Weights of a small transformer language model: 159M tokens.
Each number is 500 + 25 x the weight over its row's rms, rounded and kept within 0 to 999. Layers, rows and columns count from 0. Numbers have three digits each. The size before them is the row's rms in percent of the matrix's.

# up: layer 5 MLP up, 448x128, rms 0.187, rows 220-244, columns 0-127
# down: layer 5 MLP down (transposed), 448x128, rms 0.19, rows 220-243, columns 0-127
up220 094:443499464517476463553470491535495515547495466470512513503492505467523534497534532490517471539502499466507483509510511473493504514481492512490452471485515447477509517509475476516496500483553500524471513491543464529492475483467533528546492510487487449558533510465490490519485466499497500485470538492540554469506522502486496512493526521521563508498500479528502478513520500501502510485523
down220 080:522521542482505513496470526497472534484508528500484410519524511481479480499509497514464488531493517493511505468503519511489517495491492509508516518520464507535482447483526475531497510517504538536522486488517552495515508523490540493483474494460500532449514499521463484495509465490494480505460505539494518440503551533448499537496519466479501464527502512476512514470509486522466490556534
up221 110:477479474512521521511565518517506494546485509502503504503490489487564485446549487495499525480488488466532492526473521476473530515500512581488507487493490510514459505490477514513524497468506484509511564519539496470485514469500485487512466522503466494558512493534479528500543502479529467463501497490484470503515464467503487508530460527470511541512483455488465506529526505478511489512493
down221 118:502507511523469514476497497533504546509514512490528413525511495494463526530519503515468452518493513504480503442481520499488470492499495542482484424472483499525470521494475501475527478479497522512486476480537577474464483509510511520487476526496512521486524531496509478516494498486437522492503515524495504522523488498490515492506479463479546491456534483519517483511499533517513464540489
up222 095:505483512527525529522527509472483501491523500506491525492517523534515465526548450459492469477464508465505476474490501500485490525484495484473515528506506505493487518489486540464520480483484528504525457519514467486509438532536467452526526516523500444504508509518536478530519466505486460488551466513498496503473513477524522494501489551530521528488468482501513462552528539470492517530471
down222 093:464466458501515495489460496490458488544507456481498517518471502496509485492521533564531493498520510447506510538483536522548497485485488514570542490551491499482444479526509497502477503539472503471499493518496527531537516495534526491512537494493484529463523478494497511464500515484511484504494541500452489487495514497465472498486484484477465457530480535504484511517518518448513513499522
up223 084:471526504548501499530488504467486504457521489503504496505508493500505471499479511466484443471491478553505503490484523511508544496507505469486475459563483491546494541539526505524535475468492496504524451546529456464507490524516475465492491509503472493503475479513498543527513505527531482513495538453545464519507482484507534510539496501490516474540511486490548482519531496495548478523512
down223 087:502487473482535500510477493539472509517485510455474478491493532526505506495494543527537490561532424468543476529499508485495488508490481503484491473519474535494512497519503530531506511503514522501468466507420501539514524511475512560495496460504522502514477485492504524509521505490504485488450522527461515465508521500502528470467450457498491539546521510530503504503496460486497507520483
up224 101:501495487486471472507468453515527438494546499527486520503488482502462515483482510453439503509461500480509509505485502521526513454561476523481541462490471476510551527518484528491518486502544504523503507487518478520538456513463521475494492495519502473509533478525493509491511468514511502486511503475504510493526553503506490538502485477499522498534452545482521466574480501504495514480486
down224 098:501488502498486474488466497518531468505491498494495524507465472522497454505461523522476462492483531512475504485522515505493465500538449491465552459492498495558507508549507498469472518498507517504532483547525508537514457506542515524502497516532490493490544467507482509474532483476493499530490510536533512517445480503509510501506532532556460489503447501497496445525496488497500520441501
up225 084:485455488492517542494509488489532500508494457512508580484531500468482470505498518491496458511497503527499498474480529471461487480458504473529513466483495482511495539437498528488528525481523485565495486457498523435493506482547452508465513510495504536495489484495486563519497518466505478465454501516468486506522483455495490496499491498508483490511539508485506482531490509510536481506486
down225 082:502510500510486472521494537546458484493530544509498471510480503511494544468530467540541522492506509503500487480508446490515514497495492544528499520484502535467481497519486472518492476511489511458479529557468424555533504522493519503483514463507426502491507501471521477491505499516499491523511512471523513504478481558515499521549472490495522521498465456482510497493528500465468491518516
up226 111:546448514496494516503465489500521481508504510516499496504535513510504539571490508460522507495500481479494509473479496475521526498466546576488479542487506476518543493503500488494505495480488505530509537497501461467507474510505527533494501518532490506515539448495515569482459463483488513495475514512445482506466475534501482430508503534501517464499493509500522501480490503525482542471497
down226 121:483461504485549493517495535453513495497518547488506537472491529486525499476472506518511534501523491459480455484537519494467503490516525511479539509495496522512425523502501504474498529477500499500491536511479455510498475520527489472520574499476490504459453471494509499529487523513521508506522496461471527535501570508479542487489477504495449517496447478478510522510511479480513505503496
up227 108:443486474492518547482456518502525478514528531455505525493525509470511484516504522505459496496498543503501509503493489512467541487483496492475485458526467484482504489517500490485514498446553538545488474482555486501463495534515529486531502451510492458524523474525487511498487519490530470469503488535516481494501547499531502485533507534502490485509584490508475509499445478488515487505499
down227 100:506524484476539535513476503501552482500488510501522490528500487462502484513536469451486474479544509508496496521492530534508479516464530465486485531531521502458462545501501527475486491513497485474530494511506493496509539474485510511561451469500558519454538467513497505483503488513539481492459451509441503486517505554487474481478504494465493527496504490513453504527517507518490466523506
up228 110:446546441514461484524508473533479478516481456494516501512499506496532521530472514475466486487483495501526517507512527515510490529485505544467485484485481501521518448521508498472515502464494514539473551501531502512488498519476522496578482522497453462518489485511533523484470486521484519465482563499474496524489495495532470486534530499469527486522515523464525470506494512487550481513489
down228 115:476505485504496512506478486481539512515496442496484536507519504512519455511489494463525503494512493514504498503515507498511514505514558534522510503475470475517482512524513539537481526457489507516476462484518446498494508463559521489473513492488509492494513553494526534471471522493513465500549498443481502487477521559525458513508462502544527533517526499463468486509509486433471486513473
up229 092:468515480514492485514521460548479509527538456515506492515506505498525526505529497504503472531517482479521488476508537516469499507507508546528491485508483507471496450509504525554503482491479485491486521450481502502484500533452511488529502518497467478523488512521480488527478477518522545535464500472507520525556506461440489475494469502497567458455523486458522459526514509514507532496466
down229 070:477528514473510510520454485456499516496497518476478380470498500502455486517489475490531480498504492546521441532531479498518508490542499509509496534505529504507489508558544473507469482499508484501514511561520534487488512476509515464479512483516478545504500500489469522475485502510519515457523476489500485481500544523502479549504519530495452529503487492535506505509502499500502481497495
up230 104:500514470505425498566494486490514510507519505519520523511549503520522463529518468500494526490463516496521518491463422543531500542503496510491512459479486504469491445485502498513527514484497460489462552508502493522499500468531507505507531499528470515485491488540518497460517524491529480483467514501491527509460494479514519521509431490485498524529499503486516506475514503463547505463495
down230 111:550498517492496525494536540514534504475557471479495460493501548480518504488509483471508532467467490459469521480498512477487468474478512532487505457550500493503473479511461479519524505491500484500496468482515559464496546496478475542518476502482492488510510520487480496529509519508526479499511539478570514485522522491519521483497528476471519483480521447508496486513487496431500500539539
up231 103:496477522480494484505457464497449491543514456531510523565484467516529519524493516510485494502525491461476482457451516499533508528512518509508471486528506511498481521538518533513498495469558508506461515505478494515467473523463470507532494476542491500531569570527512484469508489461516500518479479486465523524509496510480475504472474484498512486504471496532496502503504475465476502466480
down231 100:485542478496516502493511489519513538509510515518527461484492444528488512506446488471499494493496506516496534499555478499428532497496473502509499476481491470519515537496498441466550492549516491477489534524468479549448505487521501478501491505490480518518488457493501505479528498524541503540503478475488456552523460512493536472469471508513503547512493471526483477516527502511488524513503
up232 099:553506449504508533474528530510463509502528536569534497511531531493493516503513542506500490505500493516482517505501511513513500498546510491524489520512480505536514467500486496436498490519515501548492559455512475497521475503455501479527509528502485505461524544492472491497480534432531471482474482511464504507542502479517506459469498477448518506488476492535509498485497530489489540488495
down232 092:523462455473492509520523472479480490529498484487481511511485525464494496538450491463511539478474453491493499511442510497472469510458517520434507543521506491482532500523499508515443487492497470485556505532481544473472498489549473548463503481475515511530529479509521522506504504504495513515506493482487540489519518544498498505506531528520465495450495525533496494489498512513541488498541
up233 091:494493415541487479512477478526440501508472505486493506479527472472522464516508475487511517525519518496527524498493510537489564512513527486453500470474523524488550478480485501474485510498491521498491561487504497504507472505497444509513481538503474509513497523494501513486518516476474455531527501481533511513462459479522505465471505511482542517497506509502507479484541546453497495553520
down233 083:516495508540491495514500529475540500555509485490480509506497495502460500509515529466473509465471481511479483539514479504519542499494502510514460505499498491470502524494504480483500480460493532516559466458517535483463558530511572513496501506509514489489542517504525478484486475492447439467517548510489492509535516494464474531516549503483500445527521505482486470479478461481509489499500
up234 116:519441472554493534529485472504484505525482520498508505511474481494473524502557499475469473531496502501530526454500471478488518491501496489477470480523504522503514479525516485497503554506526439537522475488534497490503442524500514529509480532515468511520520512521515486506472497433470486460481497494535511502466524499513517485474488517512528508486521468515574497469483521498524554475491
down234 111:524529535493533514469524488477515520538534511519516521530483454474485538491496520489471468515502472475490526501502543468499449498522492471520487490453468509516483511542494427492552511517513490497488466481523510486464527497492469449512497499503560493509502504513470481535468505537537558507481499462532523460492498509523527513516473506470503485489515489507548477480495486510524497478471
up235 095:494506470556506471496471479493510481546505480485530532508509490482500472503487469530442495519506503492518525471449517492481479541533519489478511465510480487519509492471496511496542497437530517469509496499548507483448484519524445537478492513488500471485539470504526493480486482536466506495497514491508494498498480510500501469465456477473511517509460466514486551513571533491539499523514
down235 098:504468471545509484513505503477497472462527487532473495466493497505477442490545488506516503520512472524537504480485450476503463472512501502482486512539524493486501521487529458536505516524472518519511509501457540513517502503512533484503533527484547508496475479497491477525556541513453517474492511457488486490527485431504492519535512543501522474494482493477483490449526482557500461497516
up236 100:487513469482486468500559492508504474511486477509530519522524491498505536512550522481480504514494485474500522499504490491481516490520502480460519483487513496472479489495534480493520544483484463509470469492535492482472516454489493530519527510500483441538554494479487474497481531496497503509529494491511511470491522525569480476451502611521534516482511494490503485535489505479530496456506
down236 090:451515497489487520496479503502468508516468461486522431533515479465486478499478484515520480511520518554476552516532485516520478496526452469505533504497496497477500507480514525529491503483498482482494492464512490490487551461503533494544498495524551479463482447526555448546504478504485503496535529505454505509506513520516496525498525482498520496473508519521501509509510532424493502501477
up237 092:522500515483488559464508492492514489482588472467529498506472491525522509529494468513522522513506432508467508485521488518516473512526559536460507456481500503516519495483527501488524514500497542505510443478509494502483465509559525513550503521520472477448500469543487493476496497498467516485502546512447494505501475522513505453492485490493497512505494478501505512489508473519459510512503
down237 089:487499486508518549512494488466493532512476500488485524477486507484507505532505484458499489540511501449496456499529482478454496476493504526507508470562539500528491455496500509501482463501486535546510479523520472552509482494480493495490491504479468512509502496505500471498521500473486442480546506485556500520473543494500530505535498505486554551525529426500491506516469462469513512505535
up238 091:494530490546508518501514521516500511539522512532519524508479499484533492459493482481488507497487488485505506495481528545522501466537483516461500468463471490531459510498445544487527514470458495530494486475496501457519465498565515495501475539505498477489497503520472565497485477516515486537476513475525461492469511496500479427528501514476468500507519525511506448505508461540530504501534
down238 094:489496487485456485515485467525512478515464489515494458498489486507515501500457519480494547489487472499522482498497496476472541474506467494504518500494518542504452505536505465507454532457509487529450544515501516465490476500487512507487510513531501522441514489511536520453540504529513494489522533460495498501503506517473531458523544442536497497524472514525472531487569514530503520522528
up239 084:505511481547510491491485494481527518558505512462531506499557470518488494512477477481481462462493502473511522512497549513474515510477528497501517504546527509511530523455478523458494480491500514547552524472550476468518504492509458484492484516502485471476509538514527494532502448459462492517490501468541486497513477516469478491499467482474533473487468488520487517456521506547520493487536
down239 089:484520520469491474520451518502475502494532461552489505498497541540476463471490576508483534506519475485521469512519505438492473517475492526502493509496481477500478457478524491507464508495523515510454512501473501545540484469480472514465492465490534522504514476514516514488542485537520476478514514510461493473524513520511483536524478470530507514526457535466514503514522514517508520495446
up240 101:524465471497469518525501468506528491496490491508491511492480499464557556483502529501520491461498529547488514466486499479477499515529511523473504482514489514499510481474473498497499542486520530464512525533494497497555478476490513524511496494511469553515509517518507548437498526484508489475520516512497491547486506409505472527460480500516540521480484505542496481516490551512454507489471
down240 096:544542490452438519476497502513489547492486517481505468476525501484481485511493486494496532516527550536508497514538522503517534481507443516522472502500506490483493482507488527549507530503505511511496527467499497492502503498467520480525510464476474496432514521523539493520526468498499527510482499509498492458452481534569504484474522474507512482516459515471518470445494530480507503522450
up241 106:489498526512452471539529510508519481539494502448503505496559443535508524515515513481490471522492466509496499488480472540503487491506457514486514470507481509476530529505488492512523482491478453479514524514506491512491483507556536511531425567524492510495515529531430517494500461493483518493510501479548518510508506491481504542493522508520504515517498514538510481510505469483488463475459
down241 096:500516527535459413497494518503531489516484511509483528524476536502484491501523520493459556473509507519535479501501535491497523513535481479477505518528511497530531523510479523508511528532463530439523471512520516485509465473548446484470517499486465494527488504494494541496482519457487501523516476529500504465485487484509523501464508472496516511503523542485500477466446483500479526508449
up242 093:459501500530493498501498509524495498495455523480504499514510464520513509535513454470482469537509491447471502463550463533537497570484478495494489476525465503476514480531496513493513512533540474510496511486487495503531454519479488522501448510533468495487489521506502514519495492474472486553478509488460539557491500536490504480519447491485491478505443477529513513507513523465527536515514
down242 096:515508490417504546469509467527498503487513522547570471497536488513467511491500491510505496479477521542478508520509494488512487538499483498473467525457475483533515466479496524519506520513479548474495523497502521491506559488457550485528538469480486530542537521480469512514467535489511501442492491496511472474477479495515485505510527483473492507514497506465531494526498493461485484488478
up243 092:435503513521488538495472492515483490508471537501458498521524496506515473496507530451477495500440496505481485493494520535474521469506500534523455493506496496525521527529493469495505491486511502491515495523515483477534510505504477533566494479544483516494549498465482526456485472519515477482518516558475490550468554499521503482514502510506478530510496483505485541555531480463549497527506
down243 096:504470458510481458485502530451492532510524475474488531485483513512504525475490459495511505527492523476467545514507510444468462488497535511465495527522485500495477479515526497489503496492496555522487466471510528529517528456536503499491493494478525550519489479504472519525510512501460493496491457492505537479520543488566468495463484500491546485528506524533507492455484512539539508457485
up244 092:417453482522463518559479497509503477510478480523520512508502486522512543531493515478463498524501496507449502465541519484501483524516455512494497491485481470472535464488500512503501522505579457513488536460492495469489496515489505528484508488523487503527478500506492522499463508540496481518487479531516522533511526488464470533534499466521501517557470492519516467536497499514464503510487